Each number is 200 + 40 x the weight over its row's rms, rounded and kept within 0 to 999. Layers, rows and columns count from 0. The size before them is the row's rms in percent of the matrix's.

# layer 4 attention query, 128x128, rms 0.079, rows 0-27, columns 0-127
086,202,207,229,203,234,178,216,205,194,278,197,247,181,213,254,248,215,187,208,225,212,168,157,152,263,236,189,195,222,234,229,172,164,213,183,203,181,163,208,274,260,187,221,221,199,222,118,155,161,196,194,117,153,171,206,211,186,189,177,205,113,172,209,192,250,133,259,194,189,153,251,198,174,209,197,244,177,224,145,207,197,176,155,157,134,170,265,136,198,228,110,126,177,206,238,172,278,285,239,279,234,253,290,270,157,147,236,191,169,167,208,171,138,229,194,193,221,257,227,219,207,230,262,255,193,195,162,275
082,216,208,272,215,252,220,194,198,215,194,246,259,157,172,206,157,205,181,198,189,151,133,167,222,276,138,242,171,194,204,190,221,181,184,194,158,255,139,197,193,201,205,140,192,195,207,193,229,216,173,221,191,138,194,190,211,232,193,248,178,205,301,187,172,190,216,98,283,267,204,235,267,198,201,219,201,224,192,170,205,316,123,143,210,160,191,241,213,194,301,256,139,234,114,162,222,160,214,159,175,204,228,215,181,195,181,194,272,153,228,100,208,164,241,180,180,163,211,157,139,235,278,193,216,160,177,185,228
084,216,245,193,272,209,208,169,201,249,225,268,111,178,119,212,179,124,206,200,167,211,139,197,203,200,262,254,229,195,219,247,89,227,218,198,164,209,213,192,252,157,195,242,204,227,207,113,201,237,234,194,218,277,209,197,205,269,180,176,198,218,180,197,218,302,204,158,217,194,226,181,265,203,220,227,252,158,279,207,238,218,199,85,98,171,200,248,182,242,141,154,144,216,178,181,193,172,128,189,245,217,160,175,217,234,193,246,144,178,196,183,217,155,171,226,182,131,218,183,179,244,182,174,195,165,182,207,140
096,176,176,186,172,182,171,147,196,194,218,170,240,204,247,246,190,272,199,140,213,187,171,203,124,189,106,154,270,188,189,150,211,226,197,190,173,249,211,221,67,246,236,157,199,194,143,237,266,233,228,241,137,281,230,200,170,167,164,197,214,164,278,190,179,178,256,210,205,246,209,220,197,179,158,211,190,279,70,197,179,222,245,159,254,230,210,214,158,181,149,255,273,214,232,264,176,147,210,212,167,224,145,133,215,189,228,209,204,135,164,240,189,255,186,157,200,180,173,203,142,155,193,214,171,216,207,200,229
101,207,180,199,244,167,165,121,250,218,142,244,253,173,210,216,157,280,212,150,175,151,251,203,208,234,136,229,101,164,182,180,240,214,219,219,164,263,154,219,209,239,249,189,200,212,238,264,221,193,110,187,185,227,180,187,170,181,194,200,211,227,202,190,181,203,249,224,179,174,213,168,164,166,189,211,141,244,168,218,124,176,162,210,243,212,274,241,233,168,133,250,204,175,176,182,221,149,283,250,260,143,134,221,200,185,173,216,239,155,130,252,161,188,176,170,237,137,231,179,152,166,254,258,266,160,252,220,284
099,181,226,264,214,166,227,223,186,292,179,196,123,187,184,201,156,193,201,183,227,195,240,180,154,174,241,68,254,199,197,141,233,204,241,219,237,185,255,191,181,172,153,235,242,263,129,156,183,227,212,242,220,167,178,175,234,170,200,222,262,286,297,178,229,191,202,262,194,217,123,193,233,239,144,181,207,176,194,264,173,190,228,260,257,271,111,186,218,192,251,130,105,201,199,254,172,192,219,163,157,141,216,174,239,189,211,185,125,241,272,208,213,217,202,168,211,194,163,219,215,184,217,221,211,158,198,212,175
103,267,227,206,241,282,150,144,159,156,190,133,274,203,242,209,183,166,211,203,170,183,136,170,209,228,242,191,111,173,207,164,139,165,248,117,218,190,184,170,250,201,202,215,135,194,234,231,219,192,231,203,179,217,175,234,175,235,195,198,192,127,227,217,251,174,176,210,200,156,188,206,210,201,214,208,133,243,179,222,252,164,204,144,198,217,268,165,312,193,189,151,247,181,237,207,186,185,179,247,254,262,175,233,195,208,147,162,159,260,262,179,303,206,192,288,213,182,267,227,115,220,154,126,200,173,222,189,222
102,220,144,254,204,208,226,213,142,204,229,243,207,288,183,235,218,199,176,212,224,263,205,185,192,169,257,221,243,221,163,222,143,220,149,221,158,164,229,181,249,216,176,310,195,144,223,198,125,161,191,215,197,116,241,253,220,155,188,238,140,141,260,196,197,280,201,170,223,223,186,192,223,206,163,186,197,181,311,198,245,210,158,219,208,148,176,235,202,174,257,185,232,156,131,202,269,252,103,200,227,243,225,210,197,194,191,230,143,195,162,220,140,208,112,219,179,242,181,219,228,241,164,234,177,213,111,167,263
070,223,193,289,185,286,194,258,242,156,140,215,257,149,245,149,223,204,185,163,166,195,237,228,223,201,202,161,240,216,146,200,174,200,221,201,193,214,175,164,226,159,170,243,215,264,165,143,246,191,162,145,177,191,160,205,206,194,240,164,181,260,133,188,117,172,185,209,232,165,148,211,210,192,209,149,101,193,218,154,208,192,250,253,201,279,232,104,156,171,194,192,158,235,207,189,148,173,168,93,195,184,210,224,115,247,183,191,191,147,162,248,182,178,118,211,243,201,260,250,245,216,214,213,206,212,165,188,291
081,158,179,235,191,170,191,205,163,213,202,208,188,242,140,235,204,219,177,236,148,217,106,207,189,195,246,176,170,165,170,256,202,227,205,256,236,209,204,228,173,272,184,194,200,210,239,157,169,202,184,198,247,193,225,140,192,130,237,231,179,217,243,218,191,201,227,192,209,183,86,109,173,177,206,203,193,194,176,236,131,153,227,235,124,291,178,269,137,207,165,185,256,151,210,210,161,217,197,270,129,188,232,198,235,273,252,299,246,273,205,201,108,187,128,228,178,208,181,196,263,268,184,221,206,211,150,248,229
097,237,198,184,175,222,253,188,227,189,170,192,174,237,190,276,253,273,185,279,232,215,239,216,123,159,164,244,127,197,149,157,136,201,198,209,228,187,204,253,249,133,174,232,183,266,160,138,200,125,198,155,214,194,193,258,192,163,158,250,271,196,207,226,136,181,181,259,206,193,98,168,165,209,171,245,211,186,224,264,161,146,191,274,172,183,169,168,213,236,207,218,252,201,144,203,202,234,166,190,212,137,209,174,223,198,229,199,137,219,224,231,137,188,142,250,266,192,231,144,165,194,145,240,158,228,262,174,278
121,178,175,172,171,175,173,247,208,172,217,161,112,192,212,154,188,157,224,191,204,185,145,240,255,207,205,174,304,163,297,195,292,203,192,233,240,130,184,146,148,177,228,198,235,170,254,265,252,206,255,193,201,225,190,240,197,187,191,158,167,108,179,207,191,221,181,130,224,267,266,193,160,189,202,174,220,158,220,117,210,212,189,189,237,158,177,149,154,140,267,191,149,170,279,143,217,232,199,228,130,225,223,229,275,192,217,240,201,159,207,174,254,227,214,249,219,216,200,275,209,139,167,179,193,212,250,256,210
134,210,185,197,183,237,161,178,136,210,194,154,153,199,232,202,145,173,272,197,159,178,70,248,204,218,156,192,236,123,300,134,278,215,224,218,200,219,183,147,141,201,272,161,177,197,197,258,272,241,238,219,200,255,165,217,169,189,185,153,169,204,203,198,196,189,194,146,235,200,292,229,110,205,209,178,247,224,170,183,154,198,218,165,215,196,272,157,173,119,187,210,211,177,260,188,193,178,205,214,136,216,205,209,239,187,195,248,216,146,176,174,236,249,241,182,223,155,261,198,198,133,173,166,239,198,282,263,233
102,215,130,256,102,204,234,152,135,234,140,286,294,228,194,204,238,253,218,171,185,262,217,216,217,215,194,152,189,192,206,221,183,204,183,258,199,207,218,167,175,168,213,208,221,182,213,227,140,181,205,283,173,138,258,239,194,163,142,203,170,142,157,163,164,232,156,166,182,219,220,228,173,210,144,202,148,210,244,168,196,229,137,236,180,213,214,202,247,248,163,276,245,189,207,187,229,247,161,219,146,291,132,239,161,184,238,269,195,202,214,237,84,180,124,261,208,225,162,204,174,180,176,246,163,229,163,197,198
092,268,221,203,224,192,163,104,271,154,193,186,248,143,221,230,123,252,258,202,178,135,222,180,245,252,148,282,157,180,235,221,244,196,215,185,237,202,111,181,170,198,248,135,199,183,213,253,240,273,155,237,169,222,201,158,182,216,188,192,207,202,168,240,186,145,163,163,161,187,214,218,187,183,229,218,182,215,139,190,129,224,208,152,172,215,268,177,203,177,97,241,204,217,227,115,206,206,245,292,171,200,153,234,205,187,251,154,291,155,187,170,217,179,199,184,216,147,244,186,192,193,228,161,224,215,293,207,212
094,232,209,317,230,199,167,135,207,257,203,206,173,203,249,277,160,191,200,193,199,206,195,197,197,182,198,184,228,155,240,186,176,151,245,200,209,252,264,143,221,163,203,181,193,189,191,278,231,173,176,228,214,126,200,192,226,219,223,180,179,225,349,275,234,173,194,264,175,191,183,171,195,152,140,193,135,166,206,295,176,154,210,186,275,267,205,218,258,161,187,141,147,199,186,176,238,194,131,205,250,170,219,194,221,217,247,195,173,173,233,192,289,201,146,84,250,183,202,220,207,201,179,208,254,182,202,200,216
099,248,180,170,194,175,198,177,212,123,189,194,191,157,177,204,177,209,194,210,172,176,237,176,286,252,149,221,222,240,209,254,279,207,164,195,153,217,137,206,183,184,230,125,180,138,255,298,250,185,148,184,225,183,225,169,189,171,175,185,209,157,140,245,175,175,185,126,201,232,243,176,175,214,195,200,187,227,218,188,223,236,232,182,178,122,226,145,210,186,114,283,200,235,250,140,208,195,144,307,207,230,170,141,159,194,239,209,266,170,197,159,226,202,199,287,195,243,239,86,160,199,141,228,198,203,269,182,210
105,185,221,224,177,142,178,162,204,291,159,184,172,217,247,175,154,220,242,227,202,176,163,190,137,183,160,137,175,159,224,180,147,168,272,222,239,233,202,152,176,227,223,223,188,275,196,220,179,177,227,214,228,262,141,196,188,236,203,189,210,228,246,237,239,141,194,223,141,159,216,218,199,171,183,141,225,194,139,305,177,209,269,192,202,205,231,219,251,161,208,143,260,216,197,273,97,172,249,232,139,144,140,282,217,142,208,204,170,230,251,191,256,209,244,201,269,144,157,247,203,122,260,203,223,181,211,241,203
103,151,165,172,169,134,242,218,213,253,150,233,176,204,174,160,133,249,203,200,258,226,302,214,236,204,140,135,282,221,195,203,273,219,172,272,176,192,170,213,158,167,204,223,233,236,152,205,187,143,142,224,204,185,209,194,235,108,212,184,202,258,204,152,163,235,137,157,190,249,206,176,175,237,182,153,268,193,194,198,180,267,218,259,212,152,168,161,197,179,194,241,164,214,219,210,161,206,240,232,150,122,188,195,199,130,250,253,191,138,189,222,124,207,227,169,235,235,142,177,240,100,257,270,210,189,196,211,176
094,154,183,168,140,157,241,213,239,298,181,272,193,245,157,179,217,259,209,217,251,259,263,233,135,144,175,217,169,204,194,185,171,195,182,265,185,202,192,246,185,210,182,277,204,224,213,202,141,144,212,239,197,212,217,230,210,140,191,241,194,180,171,202,228,223,183,118,234,227,192,189,219,210,192,131,199,188,229,186,138,224,185,289,124,217,190,184,212,203,254,217,186,175,156,202,221,185,195,177,155,194,129,196,200,160,221,261,225,189,119,237,66,214,124,229,255,193,149,193,244,179,169,217,190,300,115,177,190
102,248,188,257,158,250,175,156,179,153,160,205,291,221,206,248,269,209,189,170,151,219,137,218,248,208,222,226,153,164,210,246,172,197,211,204,204,231,221,189,187,132,220,117,134,131,222,226,224,190,216,233,166,194,237,201,201,277,192,173,172,85,164,236,188,211,258,197,216,213,243,263,190,170,165,207,116,222,199,174,197,177,163,159,190,209,258,200,232,236,173,245,236,193,167,200,234,183,201,183,209,317,194,171,175,226,213,220,236,237,188,220,213,197,132,279,131,205,232,145,162,253,64,199,156,187,225,188,186
096,210,255,248,236,204,172,213,192,238,205,233,159,135,182,211,212,158,218,201,136,181,81,173,202,216,210,214,175,207,250,216,213,214,239,113,198,226,212,150,250,233,207,189,223,215,201,208,206,260,187,171,266,246,163,145,184,257,213,243,220,292,236,233,229,183,203,249,147,74,179,153,232,180,188,229,241,180,189,235,183,148,229,197,260,276,106,280,229,227,141,191,114,208,176,229,273,180,178,171,222,177,198,194,199,284,235,155,207,204,274,155,255,182,181,168,195,142,162,220,214,210,194,182,181,195,239,228,170
118,214,210,255,250,171,177,184,255,258,235,167,162,167,191,275,175,188,248,230,205,188,242,180,110,212,205,170,212,159,207,155,228,248,246,224,203,231,256,181,184,146,201,124,183,238,151,206,256,195,187,221,236,194,161,156,193,282,192,213,207,241,277,249,247,162,263,266,246,188,187,197,175,167,116,210,236,193,129,296,163,187,257,202,186,216,186,177,213,170,184,204,140,181,180,288,200,142,179,201,201,220,220,131,242,253,243,199,220,266,188,166,245,203,170,163,213,127,173,132,238,234,104,207,228,195,253,209,231
095,174,200,161,147,161,270,285,199,244,218,265,175,199,193,144,223,215,190,201,261,180,188,228,152,166,200,152,227,223,109,209,175,213,194,269,188,190,248,230,199,171,142,216,268,247,157,67,182,191,228,203,186,196,194,216,221,244,196,220,213,213,170,134,182,244,232,266,239,242,154,249,256,294,200,217,228,210,228,177,204,231,218,213,197,194,145,205,185,212,289,169,186,213,159,205,164,199,249,101,144,160,219,176,188,222,189,214,179,160,211,214,117,254,266,156,149,170,128,197,231,210,242,249,181,208,122,199,192
112,223,161,236,152,129,241,252,222,290,194,270,162,167,138,190,219,246,202,194,221,246,212,208,189,194,158,170,286,186,196,234,260,253,168,277,202,229,204,214,123,174,203,162,244,207,147,206,157,220,176,220,232,100,203,157,206,193,180,179,178,249,182,192,183,216,201,169,196,230,219,193,172,226,139,179,283,185,224,182,142,251,181,229,196,192,173,166,164,200,157,241,172,216,152,246,246,224,192,224,105,225,176,183,226,181,229,251,206,213,143,214,84,201,194,154,186,156,92,131,266,140,181,251,212,237,210,231,202
099,113,193,176,176,193,260,227,224,150,181,213,242,304,157,175,161,243,220,205,254,234,301,241,256,194,220,230,203,195,146,201,198,170,182,286,183,155,181,218,264,158,192,238,167,201,212,164,174,121,182,245,198,107,231,199,235,169,227,208,132,195,185,210,260,260,235,142,217,268,175,203,172,184,225,165,159,183,200,140,198,276,201,264,140,158,187,195,199,175,207,254,157,171,174,137,190,183,207,96,200,161,211,211,251,185,224,243,263,173,157,229,156,188,141,194,213,213,194,176,236,227,181,149,180,254,156,173,154
096,185,225,201,203,167,176,147,233,263,155,248,251,167,218,201,206,218,242,196,159,145,167,199,239,222,181,177,136,195,271,269,209,172,218,117,241,179,144,189,178,282,222,259,179,228,215,233,196,269,183,186,163,280,178,135,212,245,202,223,230,224,204,233,200,126,159,179,129,170,262,210,219,149,194,171,155,211,74,224,166,182,220,156,232,260,217,247,225,212,161,196,203,210,210,227,196,214,257,176,210,182,138,273,170,174,238,158,309,230,229,193,218,190,180,221,211,173,192,248,157,174,284,196,179,238,275,185,147
115,279,160,194,140,206,172,213,173,150,180,204,244,183,200,218,229,202,188,192,202,180,171,207,287,317,211,219,167,218,193,234,196,208,148,203,189,190,207,181,188,144,224,198,184,154,230,280,224,179,191,221,172,129,229,222,189,252,196,198,184,116,151,191,169,233,91,138,221,190,223,222,209,190,228,232,144,230,225,150,223,217,144,200,190,200,239,140,245,252,152,252,192,183,284,154,276,242,159,272,238,293,187,184,148,215,224,220,212,157,173,207,219,151,149,254,158,212,191,162,98,188,130,131,199,218,194,190,185
# layer 4 attention key, 128x128, rms 0.0807, rows 0-26, columns 0-127
070,203,194,240,198,153,171,202,198,245,144,256,288,109,231,178,218,232,188,193,199,223,139,165,145,167,162,187,182,257,210,203,215,186,131,92,242,262,206,252,173,149,207,152,257,256,191,190,231,250,208,163,238,188,213,182,204,222,225,216,175,211,270,209,198,126,212,129,246,224,276,202,180,146,149,274,163,273,230,157,253,218,219,219,243,167,204,153,260,257,192,168,207,229,184,199,135,164,177,295,238,157,251,194,194,185,172,197,234,197,271,146,151,225,222,188,134,188,188,136,169,198,233,220,176,221,211,166,185
082,169,239,198,293,293,195,177,178,172,203,120,283,128,256,178,274,212,195,179,202,217,155,231,108,245,145,214,262,247,216,198,230,200,211,174,215,187,140,197,129,194,217,140,222,174,166,244,211,173,249,265,233,208,194,237,212,174,218,194,247,158,185,171,143,203,260,174,199,238,152,157,248,159,187,176,215,202,184,187,195,213,249,202,190,185,202,196,181,200,291,108,170,169,221,155,285,187,214,250,163,207,225,204,220,243,150,231,187,266,263,170,230,134,194,208,177,168,212,149,232,290,228,252,246,181,202,160,217
101,264,158,182,171,157,179,191,216,275,197,131,210,190,186,183,158,150,185,165,145,353,167,215,232,189,205,200,199,197,211,228,168,203,170,212,211,242,150,160,184,233,167,261,206,153,236,231,198,201,252,199,271,173,190,151,196,123,255,155,151,172,260,167,213,212,213,138,209,203,271,219,182,180,195,194,188,170,256,247,236,291,235,206,169,163,170,163,241,235,235,202,243,207,148,202,243,225,173,234,194,214,261,274,209,217,127,160,179,227,246,225,219,261,260,213,183,238,90,194,151,172,145,189,172,214,199,149,246
117,238,219,136,183,184,209,216,117,157,153,207,188,93,206,134,211,178,248,214,178,176,108,213,224,203,181,219,234,218,223,126,222,189,193,207,197,196,203,191,185,191,229,216,289,215,174,138,208,153,245,201,192,256,253,125,220,153,254,261,256,119,230,164,203,155,208,177,189,239,252,121,212,105,188,166,259,194,159,135,195,248,207,185,202,237,226,236,260,206,209,168,184,236,247,287,234,242,162,248,182,200,154,200,235,199,149,199,197,257,269,181,157,177,210,261,163,169,206,196,116,225,182,169,214,217,228,184,242
118,186,184,148,170,224,196,181,174,178,89,181,171,82,223,147,167,211,268,223,163,181,119,196,227,239,123,186,265,175,239,130,237,212,206,141,194,277,153,175,203,178,242,147,257,193,166,159,251,204,202,236,195,263,233,174,183,160,196,266,254,118,272,202,168,168,205,224,207,195,198,129,172,206,198,243,220,261,100,204,201,187,206,166,172,225,244,209,294,188,159,213,210,224,243,259,210,187,195,219,224,193,185,181,223,186,141,196,267,194,238,162,161,185,208,202,229,198,180,193,117,201,195,135,203,240,231,225,222
100,208,153,213,179,182,216,168,227,211,146,220,256,218,145,220,237,187,136,208,244,96,169,183,161,219,211,209,193,197,129,289,164,162,192,233,182,176,272,267,140,250,205,192,215,201,180,151,202,233,219,229,162,229,238,254,177,273,202,105,165,253,205,173,218,158,154,219,241,192,212,239,161,227,225,176,212,123,165,262,192,180,168,164,260,136,190,197,114,181,213,260,241,239,242,99,169,153,230,161,180,162,217,186,260,224,282,217,189,194,160,215,252,215,221,207,172,229,202,156,294,189,191,227,192,237,198,230,158
099,190,172,200,198,224,207,156,157,234,216,213,205,194,203,187,158,295,223,175,128,212,175,206,219,144,221,213,209,159,263,167,189,231,237,183,148,178,175,203,212,195,197,228,162,163,239,209,192,177,139,202,268,198,199,169,223,125,240,253,241,206,260,298,182,230,252,176,180,136,255,192,210,167,219,139,128,227,194,166,206,215,306,189,179,202,235,249,265,115,101,118,154,200,167,216,255,235,250,247,225,218,159,261,214,163,137,236,169,196,139,179,200,212,211,228,246,178,145,253,204,164,224,191,198,204,110,192,252
099,188,188,163,170,188,207,230,195,192,212,192,269,252,174,215,271,86,133,198,226,189,272,192,116,217,181,259,190,197,176,213,134,205,181,285,182,206,207,201,252,237,221,207,210,205,205,194,158,177,189,169,257,171,220,228,149,217,150,197,185,177,182,217,174,241,160,160,231,231,201,256,184,157,211,277,272,241,274,175,213,174,184,284,221,244,196,166,148,204,240,227,132,151,122,204,273,194,146,148,232,231,190,210,101,230,263,210,209,170,230,252,165,137,203,208,151,167,247,206,217,170,219,194,243,291,177,196,155
075,242,232,96,169,212,206,225,136,213,180,257,219,141,225,136,224,244,175,115,217,212,232,204,233,227,215,178,230,200,186,191,169,225,242,263,154,227,198,246,133,212,199,169,174,288,146,189,214,173,220,185,238,168,228,88,224,152,156,183,232,181,346,154,203,208,221,170,214,232,260,150,171,174,149,144,200,230,259,210,209,243,234,209,217,130,217,234,193,212,137,146,202,187,182,170,171,142,186,203,171,159,220,205,166,180,206,206,218,219,308,196,248,213,301,215,183,185,221,183,157,199,185,178,149,179,210,192,175
078,230,197,138,241,236,218,154,118,290,200,223,142,149,217,227,231,148,191,192,164,194,130,187,253,219,221,229,99,251,246,162,183,173,219,186,201,200,211,173,168,156,198,121,267,248,163,203,274,184,166,171,225,231,248,168,201,235,180,188,149,258,271,200,148,162,155,147,223,223,235,205,221,153,268,184,234,153,251,135,226,239,245,212,149,275,239,198,178,246,229,199,268,228,188,274,205,177,226,230,206,183,161,196,177,137,216,185,164,238,215,209,228,188,156,201,211,162,268,199,142,250,210,168,180,135,218,158,262
101,121,180,240,158,184,174,150,239,146,283,180,247,294,205,173,183,196,163,278,215,252,335,179,178,171,207,226,181,202,207,249,177,179,206,184,195,192,225,212,177,213,193,192,130,198,277,249,162,194,181,202,193,119,169,229,189,228,158,158,159,208,188,185,183,281,204,242,201,203,200,301,199,228,231,257,145,218,186,235,205,205,168,251,208,179,185,185,146,174,173,234,220,166,195,202,188,147,268,162,174,154,183,212,135,195,274,230,179,157,126,222,257,223,120,174,245,177,218,199,281,170,234,250,219,212,177,211,147
107,187,191,199,249,180,173,238,137,217,182,179,149,158,242,176,184,204,228,162,154,275,121,233,227,201,160,173,243,208,231,151,185,202,163,124,227,242,122,157,178,170,203,196,189,178,237,237,200,252,191,251,245,241,225,91,250,90,248,257,197,151,255,177,296,212,241,168,164,202,193,102,208,188,191,219,223,193,156,178,227,247,256,197,206,256,231,231,220,260,207,191,161,209,242,261,230,204,203,225,209,236,258,220,195,171,98,170,168,189,239,168,227,228,211,218,202,206,158,243,163,168,157,186,195,174,229,156,282
116,167,163,196,241,215,147,200,141,182,168,180,140,172,203,154,149,280,294,180,118,261,158,228,262,198,182,149,208,188,283,126,238,258,189,101,217,228,134,146,205,171,249,184,192,175,228,233,191,220,179,243,244,244,189,148,215,141,218,281,227,177,224,212,218,222,236,196,138,159,199,168,221,172,205,222,167,255,154,190,214,216,257,198,205,241,224,239,256,204,169,138,168,176,265,282,222,212,210,236,200,212,195,238,220,123,137,160,196,205,235,181,194,198,170,231,260,184,149,240,146,164,181,157,206,146,229,192,243
095,174,224,186,238,212,174,204,203,167,156,267,231,161,279,234,284,231,99,179,200,227,211,187,196,216,158,247,210,187,223,162,164,200,150,179,184,284,247,178,207,175,221,166,228,168,207,214,246,213,149,139,240,218,195,201,138,200,239,172,196,174,156,214,237,202,218,211,201,200,195,216,153,156,205,207,187,163,262,213,175,207,168,257,173,294,284,209,178,275,264,216,206,119,158,241,262,139,170,194,259,161,192,232,130,125,182,146,227,162,298,251,202,156,160,181,183,173,207,175,273,237,240,128,206,248,203,209,172
098,198,214,193,225,172,203,191,177,181,209,220,118,135,241,157,119,271,271,199,152,313,162,204,259,164,190,156,247,176,259,150,237,215,187,90,210,190,134,123,222,177,217,187,207,146,233,272,238,215,190,212,187,231,184,141,237,144,208,273,228,169,236,213,203,224,248,220,142,172,199,185,216,185,235,177,177,252,170,238,178,215,253,210,157,180,249,238,268,172,146,129,210,207,237,277,177,254,220,195,232,232,192,219,180,112,169,170,209,212,220,152,213,231,189,205,256,213,156,221,133,191,192,219,192,146,237,184,247
096,178,130,242,198,175,209,188,153,219,183,163,102,175,84,155,219,215,274,190,99,227,139,209,196,203,160,159,267,202,193,155,173,247,222,126,219,221,141,148,185,234,207,231,199,159,245,247,188,241,212,217,259,275,237,173,228,161,148,262,202,187,310,179,204,208,194,218,158,147,187,230,213,226,250,171,173,205,142,272,182,206,225,229,209,204,208,265,192,202,188,174,158,181,232,192,148,154,225,158,172,242,200,195,195,167,222,232,217,146,199,205,259,221,186,227,246,216,156,287,240,162,177,182,184,236,195,254,278
089,252,203,128,208,165,223,211,259,274,216,227,57,179,285,228,145,182,277,202,201,308,210,204,221,193,167,203,206,234,192,163,226,201,154,181,194,204,199,146,180,189,202,184,191,154,199,255,245,233,195,221,201,180,149,152,212,251,168,215,244,218,165,165,266,202,194,179,215,183,169,158,261,202,236,222,212,281,216,180,225,186,232,235,196,227,174,247,265,231,232,171,215,159,182,235,175,282,176,169,202,264,219,186,129,242,171,153,256,186,214,159,197,157,194,110,216,172,192,174,84,205,156,170,229,209,243,144,183
108,163,125,305,184,176,212,193,110,207,162,187,187,162,244,181,196,334,228,189,135,205,85,217,274,182,211,133,226,184,260,174,215,229,170,85,209,164,203,199,191,227,228,175,199,194,247,212,237,247,170,228,194,256,189,174,264,143,231,250,207,192,218,210,196,195,226,257,111,156,205,203,193,226,195,170,161,164,128,239,182,213,250,192,272,188,190,225,211,174,139,187,178,217,254,224,194,154,226,232,202,190,234,228,245,167,147,221,153,203,201,196,208,266,185,259,243,221,140,237,202,189,217,188,180,162,219,217,245
098,178,181,146,210,156,185,258,263,188,126,253,196,197,246,242,221,233,138,195,242,177,159,202,232,185,187,202,160,238,195,187,225,208,160,218,191,196,262,211,147,165,218,131,231,227,169,194,239,164,233,224,116,238,177,246,179,286,214,156,173,221,85,123,181,177,205,242,206,230,154,170,169,262,224,239,260,165,201,244,212,193,144,232,259,216,200,194,174,262,309,261,225,181,250,192,154,116,185,171,206,185,233,188,157,236,207,166,222,185,232,211,197,186,202,169,172,198,200,122,181,243,193,174,193,240,291,209,101
088,178,221,226,220,190,191,167,171,132,176,210,285,232,280,270,262,222,113,215,264,209,259,186,171,212,169,213,207,222,226,174,188,223,134,235,174,216,255,179,221,176,185,125,240,218,203,157,187,176,164,149,182,201,185,222,189,254,187,207,237,254,169,222,178,228,171,210,199,260,209,181,197,201,217,266,214,146,212,195,190,115,157,244,225,215,243,146,202,177,236,283,181,170,244,186,213,115,125,224,228,206,173,163,107,214,169,200,212,173,230,225,102,200,171,201,191,179,280,174,267,223,278,221,219,187,267,166,110
096,205,240,230,284,229,152,177,153,202,244,216,139,174,178,182,231,210,223,210,139,237,189,182,216,181,193,228,227,193,231,142,202,203,252,191,186,255,160,180,181,176,164,249,185,193,272,197,144,223,163,152,260,174,244,153,183,123,239,233,217,143,228,243,277,221,231,144,180,166,232,166,235,111,168,199,158,211,230,118,189,229,206,216,107,293,275,220,213,217,197,111,187,198,213,261,272,220,209,224,202,192,155,273,209,198,147,191,216,214,238,203,228,208,136,171,212,146,205,277,205,222,213,139,225,153,163,164,272
095,222,152,240,154,207,212,131,173,224,214,131,163,172,108,208,207,182,298,217,205,225,198,195,227,241,187,168,255,181,194,217,180,159,228,86,236,231,148,176,240,187,199,299,189,164,219,236,223,266,183,223,215,221,235,204,233,244,155,212,194,202,283,169,236,169,150,241,169,173,193,271,208,199,179,115,156,214,163,276,203,229,244,158,201,129,162,208,193,174,130,195,251,218,201,144,165,250,224,191,211,160,247,118,268,216,279,195,189,174,197,200,257,259,165,166,219,249,192,197,158,185,160,164,176,202,175,238,246
109,208,163,253,205,225,233,195,84,214,197,187,132,160,127,177,230,269,275,169,153,212,159,211,218,206,153,182,243,209,207,207,262,215,204,117,188,218,151,201,184,188,236,186,202,199,283,210,174,242,246,199,250,250,241,122,238,164,168,271,184,271,265,199,249,193,169,165,181,178,212,153,245,167,248,159,145,231,131,182,227,189,263,196,212,118,193,244,175,228,161,154,164,233,301,209,201,249,231,222,126,223,192,167,249,183,242,202,221,188,185,172,186,216,133,210,176,197,178,179,201,126,161,163,241,151,207,192,241
106,208,221,201,155,215,252,209,246,178,201,198,305,247,205,213,258,157,81,215,253,79,243,190,165,210,222,216,167,189,148,293,183,168,215,282,175,205,269,265,149,195,192,201,224,248,170,124,203,195,236,144,167,160,213,240,184,205,189,83,177,213,142,175,182,172,163,187,250,234,190,230,184,196,161,185,223,149,257,183,171,191,137,175,211,193,208,169,155,220,218,276,232,217,161,147,184,188,160,201,216,149,196,166,242,258,237,203,201,221,183,263,194,209,196,216,156,188,275,190,265,232,223,244,195,210,198,207,162
100,212,204,192,228,197,220,191,205,195,176,207,222,144,187,226,304,171,155,197,224,210,249,188,211,225,144,241,217,258,174,226,253,153,140,178,204,230,198,186,218,185,200,108,233,164,208,216,228,281,248,150,156,240,206,163,189,222,209,147,111,228,133,132,239,154,131,191,198,224,218,233,206,188,220,223,266,135,210,218,219,216,155,214,231,176,235,190,128,332,250,255,213,180,240,212,255,211,173,174,189,165,257,182,189,208,233,123,213,186,275,201,184,185,160,184,120,194,213,174,242,199,198,141,220,216,307,201,136
098,195,252,190,250,179,189,266,243,156,199,273,222,213,229,193,192,195,137,241,254,172,273,198,201,199,201,236,175,238,205,184,215,225,197,286,168,154,278,158,146,138,219,155,224,244,224,125,182,115,202,176,218,140,212,246,159,255,186,165,216,216,143,193,88,200,141,205,211,234,149,188,187,210,219,279,185,179,237,191,203,190,125,220,154,213,215,166,180,203,271,237,228,204,243,156,160,139,126,222,224,220,166,215,128,219,216,244,239,198,238,213,138,152,185,171,196,177,242,207,224,244,259,243,198,211,215,191,94
097,163,217,260,216,155,173,152,186,185,181,246,168,172,239,198,184,330,276,202,167,230,108,169,262,197,179,177,228,182,268,126,214,188,182,103,227,182,186,194,234,213,211,226,199,146,213,219,260,238,112,218,91,241,202,192,217,202,252,227,186,188,224,227,211,202,185,284,136,186,218,232,186,194,193,161,158,223,109,234,168,211,212,191,232,180,212,163,246,156,144,216,224,243,223,225,169,189,249,198,232,169,221,185,216,156,148,196,190,204,203,180,281,277,217,189,230,234,157,240,155,237,199,186,139,114,188,205,242